{
  "intermediate_size": 704,
  "rope_fraction": 0.5,
  "qk_norm": false,
  "bias": "none",
  "parallel_block": false,
  "learning_rate": 0.0103,
  "decay_fraction": 0.539,
  "final_lr_fraction": 0.02,
  "batch_tokens": [32768, 65536],
  "max_seq_len": 256
}
Each number is 200 + 20 x the weight over its row's rms, rounded and kept within 0 to 999. Layers, rows and columns count from 0. The size before them is the row's rms in percent of the matrix's.

# layer 2 MLP gate, 704x256, rms 0.111, rows 342-360, columns 0-127
093,239,207,223,232,190,196,203,175,225,229,182,198,214,187,200,194,187,206,218,193,178,189,233,184,227,204,181,207,198,184,169,205,213,195,186,240,204,180,197,197,228,184,173,215,209,180,198,185,197,184,221,185,216,205,197,214,237,170,174,203,192,233,167,193,233,199,209,172,191,213,194,225,220,166,208,175,210,195,194,184,222,234,242,184,205,219,188,222,191,236,189,195,186,145,212,230,209,184,194,187,208,172,193,201,181,225,206,226,233,219,202,216,177,144,229,161,241,252,210,196,167,174,177,223,203,224,178,215
098,208,171,193,175,227,195,154,207,215,237,181,173,201,184,220,206,200,169,228,192,219,168,207,187,167,173,176,183,210,208,240,223,183,186,205,183,196,189,233,200,222,180,183,175,183,165,187,171,198,214,177,249,206,206,213,171,209,216,190,204,214,233,218,217,194,193,218,252,215,225,217,199,179,165,215,213,223,208,215,180,222,188,197,206,225,189,183,197,223,240,187,209,177,201,228,212,186,173,225,233,224,221,239,205,203,207,222,211,176,214,208,197,194,193,186,233,201,189,174,214,202,184,195,189,199,176,220,232
094,196,212,230,181,195,198,182,179,211,175,211,215,236,183,211,208,198,198,177,216,196,187,210,212,192,203,175,202,208,212,216,185,229,186,217,188,175,183,226,181,166,221,207,187,209,205,200,233,180,225,213,189,177,197,206,207,214,217,203,212,176,188,164,217,229,185,184,162,218,176,213,219,186,222,212,202,189,213,212,196,182,211,202,208,235,227,202,146,187,191,199,186,198,216,191,192,180,223,196,215,199,195,209,248,212,203,212,204,208,229,199,158,178,211,192,204,231,171,172,189,186,188,189,177,178,173,201,219
113,194,174,184,220,186,211,205,204,193,239,230,206,223,174,167,158,199,221,192,174,197,195,178,199,179,228,190,216,232,206,192,208,191,191,206,218,187,219,210,219,192,225,211,208,206,202,217,202,206,188,196,219,213,210,198,194,192,191,226,193,192,192,207,161,211,226,202,208,214,200,197,176,168,210,208,230,209,194,210,202,190,174,173,207,209,203,175,156,210,197,229,180,201,229,201,183,144,181,207,179,211,194,204,233,212,193,211,182,186,152,197,168,243,191,147,225,230,158,227,219,225,219,190,222,205,197,215,191
111,237,194,207,195,168,188,206,238,178,214,170,193,178,226,209,210,199,220,190,202,212,216,203,218,186,224,195,188,206,141,160,189,195,208,206,183,177,205,212,211,228,194,237,219,200,194,195,222,197,211,205,181,226,178,221,182,209,211,224,197,209,229,210,181,197,237,177,232,175,207,221,162,236,186,205,213,194,190,213,205,213,227,201,211,197,209,239,199,218,221,190,169,249,182,228,196,187,157,200,213,224,181,213,212,197,223,231,229,213,193,224,202,186,203,209,205,190,178,204,201,187,176,207,222,218,241,190,207
100,172,164,232,183,236,196,206,229,205,227,204,225,210,227,230,236,175,191,214,205,171,176,206,164,168,173,204,207,196,185,192,230,202,225,217,186,214,225,187,171,222,201,185,178,201,204,195,202,183,195,194,222,189,221,208,200,213,195,206,216,206,205,208,194,201,185,181,200,198,202,210,154,227,203,190,196,209,206,173,199,226,157,230,216,184,182,213,213,201,178,222,226,205,166,214,184,230,190,209,212,247,182,203,216,199,217,200,208,253,210,191,179,217,184,214,182,184,243,183,198,195,215,188,168,191,214,199,185
112,234,197,201,188,182,210,165,225,238,223,197,216,167,183,204,171,160,197,206,177,193,206,205,190,215,210,207,203,187,210,213,217,200,215,224,208,173,213,189,220,191,204,197,180,190,177,220,236,229,219,165,186,205,222,216,221,187,203,162,191,183,231,208,210,201,225,238,218,199,201,197,199,169,209,217,196,224,182,204,228,195,199,196,175,177,208,226,191,204,203,220,206,183,216,206,192,240,201,218,192,227,181,188,205,195,175,238,188,183,166,167,234,203,192,227,204,221,228,205,192,215,216,185,210,199,169,181,205
096,197,193,190,218,204,172,186,187,214,197,192,215,200,208,212,205,226,208,180,196,168,208,183,221,172,181,166,190,202,185,212,201,195,201,186,204,178,213,182,215,203,225,195,224,230,188,215,171,217,173,191,210,194,173,175,193,173,188,182,178,242,208,233,219,179,221,227,176,201,196,175,205,200,189,180,215,199,196,226,228,226,175,185,192,209,216,227,201,170,189,156,183,194,194,195,208,198,215,183,201,220,181,167,173,181,208,214,276,228,200,224,230,195,215,181,178,227,214,170,213,172,209,189,177,191,209,204,212
093,235,205,208,212,223,198,154,204,176,210,203,199,220,183,173,229,207,210,191,205,186,194,176,201,190,214,216,216,188,210,209,189,192,164,201,205,193,191,167,180,188,179,206,169,221,223,226,211,193,225,203,243,197,194,187,194,205,200,168,177,175,172,184,234,220,180,159,200,259,186,166,173,215,177,211,192,176,210,207,251,204,214,240,199,179,175,156,212,197,194,210,176,199,227,194,210,235,194,189,216,190,179,204,226,176,202,201,222,221,190,200,206,213,200,202,228,236,200,221,210,208,216,194,173,188,230,235,200
103,213,211,183,210,191,208,226,177,198,190,208,213,202,189,180,201,204,203,217,212,222,205,179,220,193,193,180,185,194,206,205,208,203,196,213,218,202,162,202,157,208,170,156,205,198,198,202,211,182,197,190,192,149,212,184,228,194,194,191,179,206,186,237,204,218,202,210,165,194,225,192,202,204,214,201,177,205,217,190,187,156,161,228,187,169,180,218,137,188,175,171,219,225,178,180,211,218,197,215,182,174,183,213,219,203,185,184,207,172,182,189,188,234,216,195,209,174,225,180,207,173,201,149,197,183,223,175,193
111,183,208,190,213,211,206,240,212,173,205,217,202,230,180,229,211,183,224,184,191,216,211,199,223,218,184,209,190,201,206,220,215,179,184,188,223,207,194,182,172,187,191,241,192,199,242,205,170,161,203,207,169,201,218,210,192,209,189,220,188,205,226,224,167,222,222,191,170,214,216,220,191,197,186,181,181,205,162,195,171,236,192,214,201,177,197,200,185,192,197,251,236,204,173,189,180,254,201,201,205,193,179,204,221,198,161,207,171,203,234,227,191,210,203,191,187,197,197,157,202,193,201,161,207,226,187,179,143
102,150,198,221,211,214,201,218,210,224,169,193,208,225,204,208,217,177,219,211,235,253,186,212,179,203,188,216,177,190,165,193,217,194,216,216,172,217,203,208,195,208,198,205,180,175,179,227,209,185,212,196,246,206,204,218,202,232,234,207,205,235,215,195,204,212,192,205,173,198,189,189,248,197,186,218,207,173,173,211,205,156,227,224,188,206,199,196,164,201,185,194,175,192,194,201,187,196,199,190,242,202,206,218,198,188,193,231,191,183,240,188,226,211,214,177,207,205,230,220,209,234,210,202,216,186,200,226,214
112,183,178,191,193,197,227,167,227,178,195,213,208,237,172,198,181,212,198,225,209,178,207,212,205,188,224,178,193,188,191,136,199,214,198,206,232,174,210,179,194,186,209,217,181,165,197,178,194,202,227,175,192,200,200,210,190,188,182,189,229,208,217,226,221,206,240,199,224,190,210,237,178,199,200,223,222,200,227,223,182,205,210,168,185,192,188,201,204,191,158,193,229,212,208,167,185,206,196,174,137,210,204,214,206,190,175,181,189,180,172,205,197,233,163,210,206,183,194,195,199,159,242,199,189,186,192,214,209
099,231,192,229,179,226,233,172,209,221,199,212,227,226,219,195,220,175,236,184,164,186,213,204,199,184,205,200,205,174,209,238,242,198,204,239,189,213,170,166,204,186,192,189,191,207,161,241,222,205,188,205,191,189,180,213,182,235,218,219,184,193,185,193,169,205,217,202,197,195,214,183,199,194,190,207,206,157,229,203,197,197,160,167,217,198,226,215,193,199,160,231,196,220,168,195,203,241,200,189,221,203,211,206,208,204,221,248,168,205,231,204,187,199,217,212,192,167,163,170,194,229,200,182,168,175,215,200,207
117,197,191,217,222,192,207,194,201,183,191,216,192,206,166,203,223,236,205,247,212,168,235,215,193,194,221,180,212,168,202,201,218,203,226,186,213,239,227,219,221,186,247,224,195,160,153,202,177,201,190,170,191,188,222,180,170,189,192,205,231,211,159,218,230,196,210,241,225,226,211,227,192,201,231,192,189,228,207,225,213,216,239,184,182,258,223,157,193,225,205,199,161,215,210,215,208,208,201,210,217,195,205,217,216,240,191,200,209,234,208,189,192,204,224,190,188,229,190,191,226,187,191,182,186,163,223,207,229
104,213,208,184,194,192,214,214,196,203,192,179,195,207,218,175,202,134,198,164,185,219,258,187,213,213,205,209,210,182,175,193,176,192,223,196,210,172,221,181,201,165,219,207,200,205,190,173,195,195,179,173,195,209,174,204,179,216,205,206,197,188,202,228,217,228,205,169,167,189,196,181,222,226,202,195,194,183,201,173,194,167,197,211,190,209,202,230,195,198,167,175,184,206,152,209,204,203,200,175,205,210,199,219,193,208,193,179,228,171,203,217,183,200,182,198,182,179,254,222,224,195,217,223,234,200,208,220,186
111,211,204,207,185,190,214,180,156,237,212,204,178,226,180,203,221,198,186,203,181,198,231,237,203,157,206,203,202,249,232,179,212,193,199,191,216,228,180,194,200,200,190,184,195,165,237,180,205,184,195,229,241,155,202,220,219,212,235,188,217,198,225,162,209,235,212,207,166,196,231,177,202,216,149,203,211,201,202,172,191,198,174,214,198,217,194,199,186,136,199,196,196,185,187,214,240,215,220,190,231,185,217,215,204,178,216,191,212,230,196,208,172,175,177,214,193,159,198,189,204,203,255,191,211,225,222,215,238
080,211,216,177,215,185,181,216,206,200,218,202,199,215,181,188,213,205,206,189,220,199,234,170,190,177,174,219,192,185,194,196,195,209,185,208,233,196,209,200,198,200,188,195,222,181,189,195,194,237,196,203,206,220,202,188,194,209,193,234,232,235,196,189,182,227,197,190,165,190,244,186,230,227,201,190,208,187,215,198,211,210,211,167,210,187,212,179,187,191,181,200,197,210,200,190,188,149,223,205,229,238,169,203,231,219,226,215,164,180,201,195,212,183,199,191,209,234,190,224,164,214,176,181,204,216,173,173,184
112,184,190,189,197,205,204,186,183,209,203,219,206,207,202,188,188,215,184,215,225,172,222,181,224,170,202,207,194,199,205,194,216,220,177,203,205,220,219,245,195,167,203,217,166,220,215,211,220,212,222,211,169,165,147,188,227,198,206,198,160,181,196,206,202,203,229,206,226,212,202,226,171,192,191,210,231,226,180,185,214,203,211,193,207,201,205,158,182,162,234,233,242,173,209,231,240,177,194,185,196,190,176,211,214,178,221,156,210,238,190,176,180,211,212,190,213,193,225,206,210,176,187,191,221,231,207,194,211
# layer 2 MLP up, 704x256, rms 0.112, rows 342-359, columns 0-127
092,202,208,181,218,178,192,212,175,190,228,189,185,240,199,218,163,202,187,179,201,206,202,216,181,212,231,175,188,202,195,185,198,175,179,216,200,174,207,206,218,194,208,191,229,188,238,214,192,205,201,221,202,169,208,210,227,198,239,215,196,210,207,223,216,221,211,209,206,168,220,217,208,187,193,232,187,208,199,209,225,199,218,252,194,174,252,222,187,203,210,185,195,198,208,174,202,169,185,188,176,230,205,189,192,212,221,234,192,271,191,194,212,196,184,219,166,200,231,207,194,187,193,209,210,190,212,216,206
091,189,232,180,212,197,187,188,228,207,210,192,212,244,213,216,189,179,194,165,193,192,177,157,196,222,198,214,207,197,204,140,155,178,172,215,192,189,220,203,210,249,218,157,205,197,195,187,220,179,169,227,192,212,233,169,202,232,225,229,158,200,214,193,208,235,161,169,182,188,195,190,197,195,179,219,215,180,212,191,212,202,191,214,222,194,218,233,213,190,184,201,194,188,179,174,187,219,194,222,190,203,209,180,189,170,178,206,204,258,225,208,180,180,224,207,235,213,228,190,193,199,213,170,217,228,195,229,192
095,167,208,176,210,212,191,175,200,198,211,207,192,172,226,223,197,197,195,183,146,215,223,172,216,182,184,174,193,185,194,237,214,196,204,200,196,217,207,182,160,214,217,212,209,219,235,212,199,191,187,200,207,175,179,247,210,217,201,200,229,200,239,231,165,173,204,195,220,201,197,221,188,190,159,158,183,207,201,199,223,165,167,203,188,189,183,216,203,189,225,202,243,175,175,202,202,218,209,210,208,176,174,233,198,181,215,210,213,194,195,190,251,212,214,170,190,219,230,202,225,198,173,190,182,218,213,195,217
111,224,225,210,217,189,209,247,170,213,219,225,191,214,159,228,191,203,197,206,195,194,221,211,146,177,217,189,172,205,208,181,213,178,170,229,221,185,223,206,175,197,206,185,229,198,205,236,203,194,191,181,207,205,215,194,204,194,198,173,206,206,215,206,187,200,206,199,186,214,213,162,187,176,191,212,210,205,182,203,163,170,167,193,231,196,201,191,199,201,188,197,211,174,208,212,189,186,177,145,214,227,181,191,237,216,191,179,194,170,173,219,176,213,200,206,216,233,164,204,204,225,181,156,203,194,167,208,190
101,210,169,212,185,186,196,223,242,216,189,200,196,194,214,195,223,209,161,193,201,192,186,218,240,155,231,226,195,205,158,208,197,171,215,192,198,206,210,185,200,195,218,190,201,235,180,162,199,212,209,203,168,219,151,208,215,220,200,238,191,195,202,207,194,194,233,182,211,189,184,225,160,229,211,207,212,224,195,206,201,214,188,208,248,208,190,206,217,225,242,220,206,191,172,210,208,213,186,200,217,208,181,189,213,219,213,218,229,212,203,180,241,221,216,190,209,207,191,215,195,192,185,204,191,200,256,193,232
128,186,162,195,161,216,186,212,246,186,206,206,198,183,197,209,173,182,182,214,200,207,174,180,191,214,184,241,187,216,211,186,223,220,214,230,211,225,189,187,190,193,167,206,222,196,195,170,182,205,212,231,209,187,186,227,193,200,169,224,177,214,204,203,156,182,185,193,149,200,181,216,142,220,202,173,204,238,190,166,218,190,201,214,217,141,193,204,200,246,172,180,220,208,181,251,197,231,188,177,202,240,190,196,176,166,226,195,190,236,223,157,194,217,187,206,181,172,225,216,191,217,213,165,173,215,233,187,198
111,165,153,201,173,182,169,207,207,218,203,208,248,204,175,223,185,181,218,217,225,181,240,216,190,181,181,242,156,158,195,205,198,206,190,186,213,199,183,182,213,185,158,200,171,212,206,203,195,223,180,172,191,160,182,208,199,224,202,184,186,213,178,172,256,200,187,172,202,183,183,203,169,212,202,185,218,184,187,208,208,168,211,185,231,174,168,199,202,155,200,205,208,193,182,203,202,204,202,172,196,198,206,210,246,154,200,214,193,240,183,185,184,203,199,174,224,209,168,157,195,217,190,243,171,180,211,202,187
094,198,208,198,201,232,213,185,219,222,191,184,195,196,177,203,200,202,229,164,183,214,175,195,163,209,191,185,180,193,212,184,198,192,218,208,185,209,185,177,192,222,198,239,177,188,225,210,219,203,204,175,168,227,192,229,209,191,192,232,216,180,187,160,188,205,201,193,209,194,218,217,159,195,232,225,194,185,186,205,198,217,184,217,207,188,236,179,167,214,197,213,191,213,211,224,219,174,216,223,223,231,204,204,205,204,201,210,169,191,205,200,180,186,200,204,190,185,190,217,198,217,183,258,185,198,205,173,197
097,217,204,224,213,182,219,188,195,232,197,180,192,198,192,168,209,237,210,206,207,225,207,201,182,221,201,165,186,187,203,201,191,202,225,212,232,205,163,187,211,213,186,200,215,207,181,213,207,197,259,192,222,197,227,206,231,186,183,208,177,205,212,206,185,164,173,179,218,224,203,229,202,180,197,206,192,217,210,177,190,176,197,189,213,197,141,184,209,225,173,229,194,205,193,208,208,207,223,239,172,178,183,191,196,203,220,213,169,165,179,195,178,215,226,196,176,194,194,198,212,186,220,210,205,227,179,239,199
100,200,157,211,176,208,212,176,197,181,213,236,224,197,243,224,189,229,195,162,161,197,187,216,208,204,190,184,178,191,180,201,208,191,169,197,202,211,200,196,189,183,203,221,176,185,187,238,219,206,203,186,180,196,167,213,201,190,230,197,206,224,243,193,212,160,185,186,209,170,174,201,241,183,201,184,221,192,182,192,219,218,194,176,194,246,206,201,251,216,222,219,190,188,197,162,221,182,190,206,235,183,194,210,216,191,213,196,193,201,190,202,208,169,219,188,215,191,157,209,162,177,182,199,199,201,225,197,207
114,215,202,148,195,177,198,204,183,173,191,204,145,215,188,172,183,184,198,217,215,227,191,212,205,198,195,185,175,180,174,248,165,187,217,198,219,219,195,196,179,209,173,189,193,180,178,218,226,211,190,183,192,158,231,210,220,194,151,213,206,211,174,205,202,184,172,218,205,206,195,204,189,194,193,189,196,201,208,190,182,175,199,208,194,189,230,184,209,214,195,204,180,180,200,200,191,166,204,217,193,200,192,175,209,216,234,221,198,219,170,181,183,236,233,200,207,173,175,218,196,212,168,209,187,205,194,246,208
094,169,211,194,193,212,165,213,203,239,160,216,213,221,196,188,213,180,198,183,243,235,192,182,195,199,208,244,182,205,185,221,229,182,206,246,209,245,194,206,203,205,197,185,220,174,160,216,199,206,193,203,201,193,216,226,205,210,210,209,214,207,192,188,200,237,185,198,197,205,205,175,245,230,186,216,198,208,171,176,180,195,201,203,208,174,196,231,179,193,196,160,170,180,194,204,197,174,194,189,247,214,205,207,168,204,219,218,210,198,198,193,206,180,169,202,158,208,239,203,225,208,200,171,226,193,208,207,229
110,204,193,214,240,185,186,237,197,188,196,186,212,219,176,208,206,174,193,223,196,217,181,199,179,245,211,185,196,209,223,197,163,213,228,175,202,192,196,214,206,241,210,162,223,187,149,170,235,187,240,166,231,167,196,225,210,202,221,179,169,178,213,190,197,193,229,187,219,203,178,198,209,170,176,200,168,224,157,181,219,194,211,194,182,195,206,203,216,220,201,203,191,213,192,195,223,170,201,208,239,158,165,200,173,199,182,212,192,218,228,164,226,188,181,201,218,202,194,199,208,182,171,225,226,172,179,200,199
094,229,162,203,185,206,233,173,201,201,204,187,192,208,189,195,186,179,225,174,170,224,205,213,204,173,206,179,209,190,184,211,221,214,198,223,196,244,194,176,212,162,240,213,197,182,158,213,209,211,151,199,156,182,221,195,195,207,232,211,176,169,171,211,178,201,198,209,182,212,214,219,229,216,187,225,194,184,215,179,193,167,151,195,219,223,201,200,192,194,180,218,190,232,170,200,182,221,173,211,205,201,201,213,232,201,203,248,199,231,237,198,189,216,203,232,217,173,169,181,181,184,223,199,187,190,244,183,208
128,205,167,208,206,186,193,202,216,217,187,242,234,182,193,195,190,200,234,220,213,210,226,198,179,189,199,151,234,214,215,167,173,211,230,192,250,220,211,222,212,203,232,213,182,173,234,210,200,239,177,190,206,206,195,169,205,182,171,199,210,187,199,216,224,193,176,218,190,196,206,183,203,222,217,247,180,218,190,180,183,202,216,192,178,217,206,202,175,202,205,221,191,231,220,204,218,185,224,187,197,200,195,215,196,236,187,203,205,202,206,184,166,163,200,197,208,198,197,204,208,192,242,181,201,163,215,178,185
099,186,184,193,228,199,211,170,203,186,199,220,217,187,150,171,176,217,218,180,208,209,195,202,210,203,208,198,196,213,204,213,214,215,225,215,205,188,168,213,207,189,215,238,209,242,191,203,207,206,213,201,176,232,180,233,173,194,225,211,161,188,188,230,219,233,240,218,228,219,171,198,196,184,216,244,197,213,181,203,202,209,213,207,195,181,202,225,187,197,205,187,191,218,215,207,193,196,214,205,176,189,242,209,254,187,228,182,184,200,167,229,218,214,182,190,180,212,191,198,176,195,164,230,200,154,198,213,214
106,225,209,217,176,210,212,252,197,182,201,179,194,154,187,230,222,180,191,202,203,197,181,184,221,202,199,201,215,224,207,188,208,215,192,145,229,224,218,227,172,206,210,219,176,196,205,169,198,209,207,200,180,172,206,234,182,206,193,208,206,192,173,183,221,174,205,199,241,213,217,199,219,190,232,210,194,193,211,178,206,227,170,182,207,174,192,160,229,208,180,188,192,190,159,209,189,214,188,209,184,196,207,199,192,220,202,209,214,204,162,220,211,197,211,178,181,216,188,214,202,246,217,210,238,189,218,203,199
079,233,203,228,198,212,206,216,207,182,184,208,197,152,213,183,211,200,171,226,190,207,155,226,213,141,263,197,189,186,216,200,153,179,205,237,188,206,178,218,184,174,191,211,215,215,193,217,190,196,196,211,174,233,176,204,210,186,174,175,210,211,157,219,179,202,231,259,194,170,189,215,194,192,194,187,179,192,168,171,180,189,213,222,195,249,248,247,228,219,195,207,221,191,211,214,197,214,186,185,188,197,165,188,190,186,197,181,219,226,207,214,210,191,237,209,183,178,199,172,216,165,190,211,207,201,203,215,187
# layer 2 MLP down (transposed), 704x256, rms 0.0623, rows 342-359, columns 0-127
092,235,194,224,182,217,197,200,197,207,223,240,193,168,185,182,157,220,216,204,213,219,181,226,181,246,162,192,196,200,197,210,220,211,202,158,213,200,184,183,192,212,199,173,184,182,210,176,186,226,198,192,190,212,230,206,200,200,234,205,217,226,229,198,235,229,220,198,194,221,234,198,223,197,198,217,218,211,189,208,166,212,225,232,190,192,232,207,193,168,222,197,224,238,199,180,195,205,165,202,193,187,215,201,218,189,198,208,193,233,228,237,229,189,189,178,174,219,201,160,218,190,186,155,175,196,226,206,204
099,219,197,202,210,179,163,207,170,217,190,198,204,233,217,209,222,248,219,197,218,194,209,195,217,197,231,227,212,225,198,204,175,189,179,250,225,199,187,192,234,177,205,204,186,211,200,190,203,221,196,245,170,228,203,212,219,225,230,238,150,188,194,176,194,222,209,204,189,184,155,213,161,185,187,179,194,182,196,184,201,207,224,210,213,178,218,230,225,216,219,188,200,232,188,177,167,212,221,228,210,218,194,185,195,199,204,223,171,235,198,193,209,166,212,223,218,231,222,204,163,213,222,217,202,224,197,191,181
097,167,191,206,183,224,199,168,208,181,225,211,198,169,197,216,168,212,202,223,194,203,196,189,196,187,214,182,228,204,230,193,178,186,178,199,210,200,217,165,198,184,187,192,222,214,234,223,200,240,164,196,218,223,193,201,216,218,210,227,212,188,206,225,173,197,224,185,169,233,229,196,189,204,182,187,225,205,234,212,206,166,226,206,214,190,176,192,215,185,188,244,197,180,220,184,197,169,189,193,195,175,194,201,190,196,189,195,231,200,200,214,236,174,182,193,212,206,204,186,206,222,201,234,197,187,204,177,166
108,253,237,178,235,210,229,231,182,184,214,192,182,218,207,226,214,196,200,190,183,229,162,209,206,185,163,208,201,207,202,195,166,173,234,224,200,173,186,205,230,222,171,182,218,173,230,178,236,183,212,162,183,193,225,182,212,179,192,216,176,208,162,206,168,172,203,197,216,186,214,199,205,184,183,212,162,192,212,247,162,173,171,176,178,177,209,238,221,214,175,225,187,208,180,201,171,216,165,200,204,225,206,207,192,204,186,225,208,198,164,220,157,184,201,216,179,219,197,213,201,207,210,220,207,186,223,206,202
105,161,181,183,212,179,205,177,186,209,195,202,188,220,211,192,175,223,194,196,187,227,197,176,202,222,177,227,192,168,229,171,177,227,206,185,204,163,216,185,231,202,205,187,180,207,222,232,224,175,162,176,226,220,240,190,197,159,236,192,231,232,190,202,233,230,173,196,213,220,176,197,198,188,200,194,219,182,223,227,220,174,165,211,188,176,218,197,197,190,196,147,189,210,212,206,195,166,171,212,212,219,209,200,233,225,185,202,184,210,239,202,205,183,223,159,209,218,200,213,211,214,214,209,207,171,187,169,183
114,202,238,199,220,177,224,190,169,217,199,208,209,203,205,201,205,204,215,197,212,195,211,189,212,219,219,193,187,189,171,214,160,174,167,218,192,186,214,224,205,214,205,165,217,195,224,210,199,200,188,188,206,191,197,178,215,196,224,162,214,170,177,216,233,212,186,220,217,206,215,189,227,169,184,201,195,182,208,209,157,185,233,177,210,238,231,176,180,190,239,208,173,196,233,178,193,144,213,213,181,159,223,194,211,222,177,210,204,186,196,218,188,159,227,163,222,211,169,207,182,210,216,243,214,176,186,214,187
114,186,166,200,199,215,170,189,223,175,186,186,205,221,186,220,227,182,191,201,200,206,248,233,212,216,191,204,160,226,197,190,232,199,198,174,224,230,205,219,208,162,205,210,214,175,224,184,185,248,193,223,202,201,168,192,199,219,181,177,201,208,237,180,250,176,183,172,193,228,198,215,181,228,182,181,203,196,224,186,202,184,226,194,178,187,161,209,199,175,181,207,204,191,214,187,189,161,215,211,222,194,196,210,206,160,210,171,210,243,187,216,197,187,209,173,219,202,191,191,234,225,232,179,201,162,232,189,193
093,192,196,221,218,201,228,169,211,181,187,201,195,236,193,193,219,179,202,225,210,184,197,182,194,197,178,225,209,230,211,178,201,171,217,199,178,187,191,187,204,195,173,208,206,212,197,200,209,197,179,182,207,217,187,182,179,189,191,183,221,218,189,233,191,165,196,197,186,204,205,189,169,217,209,184,200,188,182,176,174,193,205,201,214,187,186,199,195,204,225,207,182,205,194,173,213,205,211,189,190,200,194,194,197,178,212,232,207,206,226,186,193,197,196,225,218,200,216,221,157,195,208,178,174,179,207,207,184
094,187,172,215,208,192,195,204,178,187,222,209,190,174,172,205,249,236,197,209,197,214,226,213,166,234,241,177,205,199,222,201,173,230,209,185,217,188,188,232,214,204,190,176,209,213,175,199,176,214,220,208,206,216,180,168,202,238,197,190,208,197,250,208,215,182,215,168,182,215,198,196,198,177,193,205,187,193,191,181,189,184,205,201,173,195,184,165,206,207,226,201,207,187,251,186,231,155,163,211,174,211,200,227,183,197,198,210,171,202,186,170,185,212,222,176,179,220,176,195,187,194,203,213,214,214,165,237,194
105,184,198,211,200,219,216,156,226,162,212,206,182,185,189,215,150,196,172,192,217,186,206,229,207,193,203,188,162,223,192,223,205,193,178,175,169,182,218,192,180,221,187,211,202,242,207,225,186,208,213,202,166,182,187,230,200,196,181,212,175,173,228,218,172,223,199,200,187,177,219,199,150,210,220,190,192,194,207,180,181,214,181,215,223,211,178,206,186,225,184,207,185,193,201,204,171,205,237,190,201,215,186,198,180,219,170,227,216,210,226,199,197,201,197,188,200,194,166,232,208,203,210,189,221,199,222,170,201
110,177,194,219,175,163,199,252,222,207,213,201,197,207,186,173,189,196,180,189,211,218,206,190,223,217,193,189,231,169,179,200,184,226,199,230,219,216,195,210,194,206,192,192,188,204,215,229,206,186,222,192,221,200,209,207,227,199,202,214,185,189,178,175,186,228,214,212,187,225,220,200,208,190,215,206,199,211,185,160,167,192,178,173,226,197,191,239,202,174,234,215,199,190,207,190,215,187,194,200,212,196,212,206,174,223,186,211,176,208,189,157,203,169,184,213,191,194,233,238,191,198,184,210,210,210,183,197,185
105,179,213,196,231,199,180,215,188,220,157,229,196,196,230,228,183,212,198,209,240,208,171,155,237,172,163,186,226,173,178,192,201,207,219,224,160,237,195,190,216,253,201,206,215,181,177,182,161,215,185,200,220,229,211,205,201,204,218,221,218,216,187,219,223,233,222,240,192,222,207,211,214,221,177,236,206,185,207,209,198,188,193,197,214,182,199,221,175,185,204,201,188,185,165,173,184,178,212,188,201,226,188,207,186,211,205,243,163,207,197,185,213,196,183,184,209,201,221,193,208,202,176,216,216,173,180,210,212
109,197,173,242,183,200,213,211,212,164,205,210,192,243,160,174,206,247,235,210,181,214,206,170,197,180,205,170,208,201,242,229,216,183,210,203,190,234,199,206,204,189,202,189,205,215,201,180,189,186,183,180,195,148,209,185,167,191,214,199,198,179,218,174,216,220,213,204,166,247,207,195,216,191,195,145,209,227,186,165,215,210,216,237,213,242,208,193,205,204,186,187,139,166,219,195,183,187,236,212,201,227,199,202,189,214,206,228,215,211,200,168,217,218,195,185,228,191,183,193,179,212,199,200,202,209,184,173,245
103,184,235,191,195,211,202,167,231,165,191,204,184,182,239,228,203,188,228,214,183,216,200,191,210,180,143,162,200,228,210,194,191,188,209,184,181,216,193,227,200,212,165,208,198,195,232,173,162,241,183,185,195,197,230,205,192,222,193,207,172,213,210,205,201,210,201,203,183,197,178,206,196,184,180,224,189,183,197,189,202,202,190,175,167,211,222,206,172,189,170,222,168,232,204,234,202,242,231,179,210,188,187,169,210,226,225,197,202,246,193,213,207,160,212,221,204,193,183,221,155,235,221,210,219,172,222,196,199
122,217,225,195,186,231,197,202,182,208,194,171,197,203,238,216,197,192,186,156,192,220,194,187,223,221,189,238,164,201,191,206,210,220,174,200,193,173,184,177,182,194,180,179,224,214,220,197,177,171,220,212,200,201,198,216,201,178,211,197,131,188,223,193,194,220,202,186,173,197,211,205,213,221,169,176,223,162,215,187,210,199,180,196,237,168,183,207,228,188,195,169,223,195,152,211,201,201,201,182,186,189,183,179,203,184,211,188,190,181,198,204,247,213,202,212,198,183,202,208,218,219,190,230,208,236,207,176,197
100,183,223,224,210,224,197,226,180,214,217,147,238,237,169,198,193,190,198,196,197,186,239,157,215,164,193,224,189,177,227,194,197,229,232,193,187,206,225,210,220,177,207,203,158,188,194,179,197,179,180,197,190,192,188,171,206,215,203,208,151,200,225,189,199,209,229,188,157,203,213,196,248,194,209,246,216,204,215,198,235,187,193,177,152,191,195,207,227,204,218,189,212,168,225,216,182,197,196,172,205,195,195,190,182,181,203,222,199,212,205,206,190,187,195,226,201,224,156,174,191,189,236,209,220,208,219,179,221
111,205,216,227,173,196,200,191,190,194,207,208,190,215,183,188,229,183,197,216,191,149,178,194,189,232,225,166,182,224,213,183,184,225,172,218,194,212,186,199,181,218,206,230,186,205,137,207,198,196,190,182,197,196,194,218,226,179,217,168,220,216,196,202,220,188,205,230,219,171,187,199,235,201,197,202,174,203,222,201,200,181,197,195,185,210,210,211,191,201,221,170,176,205,188,207,182,213,187,225,194,212,198,196,191,202,224,227,227,180,189,211,210,227,201,183,202,185,187,247,252,202,177,185,202,172,215,210,150
078,213,187,220,191,211,163,192,183,192,205,217,195,162,228,209,219,204,209,236,213,204,213,159,214,215,187,204,177,201,225,232,192,209,220,151,171,191,212,223,187,201,208,179,177,196,209,204,196,189,167,182,183,225,211,202,203,189,203,178,196,206,217,178,208,231,189,203,167,224,201,196,215,209,171,194,218,231,226,219,210,188,218,209,207,218,228,181,209,207,184,204,205,173,197,175,188,186,219,227,200,193,194,210,174,206,190,190,224,197,194,174,232,182,184,193,230,192,169,216,177,166,189,213,209,224,210,197,201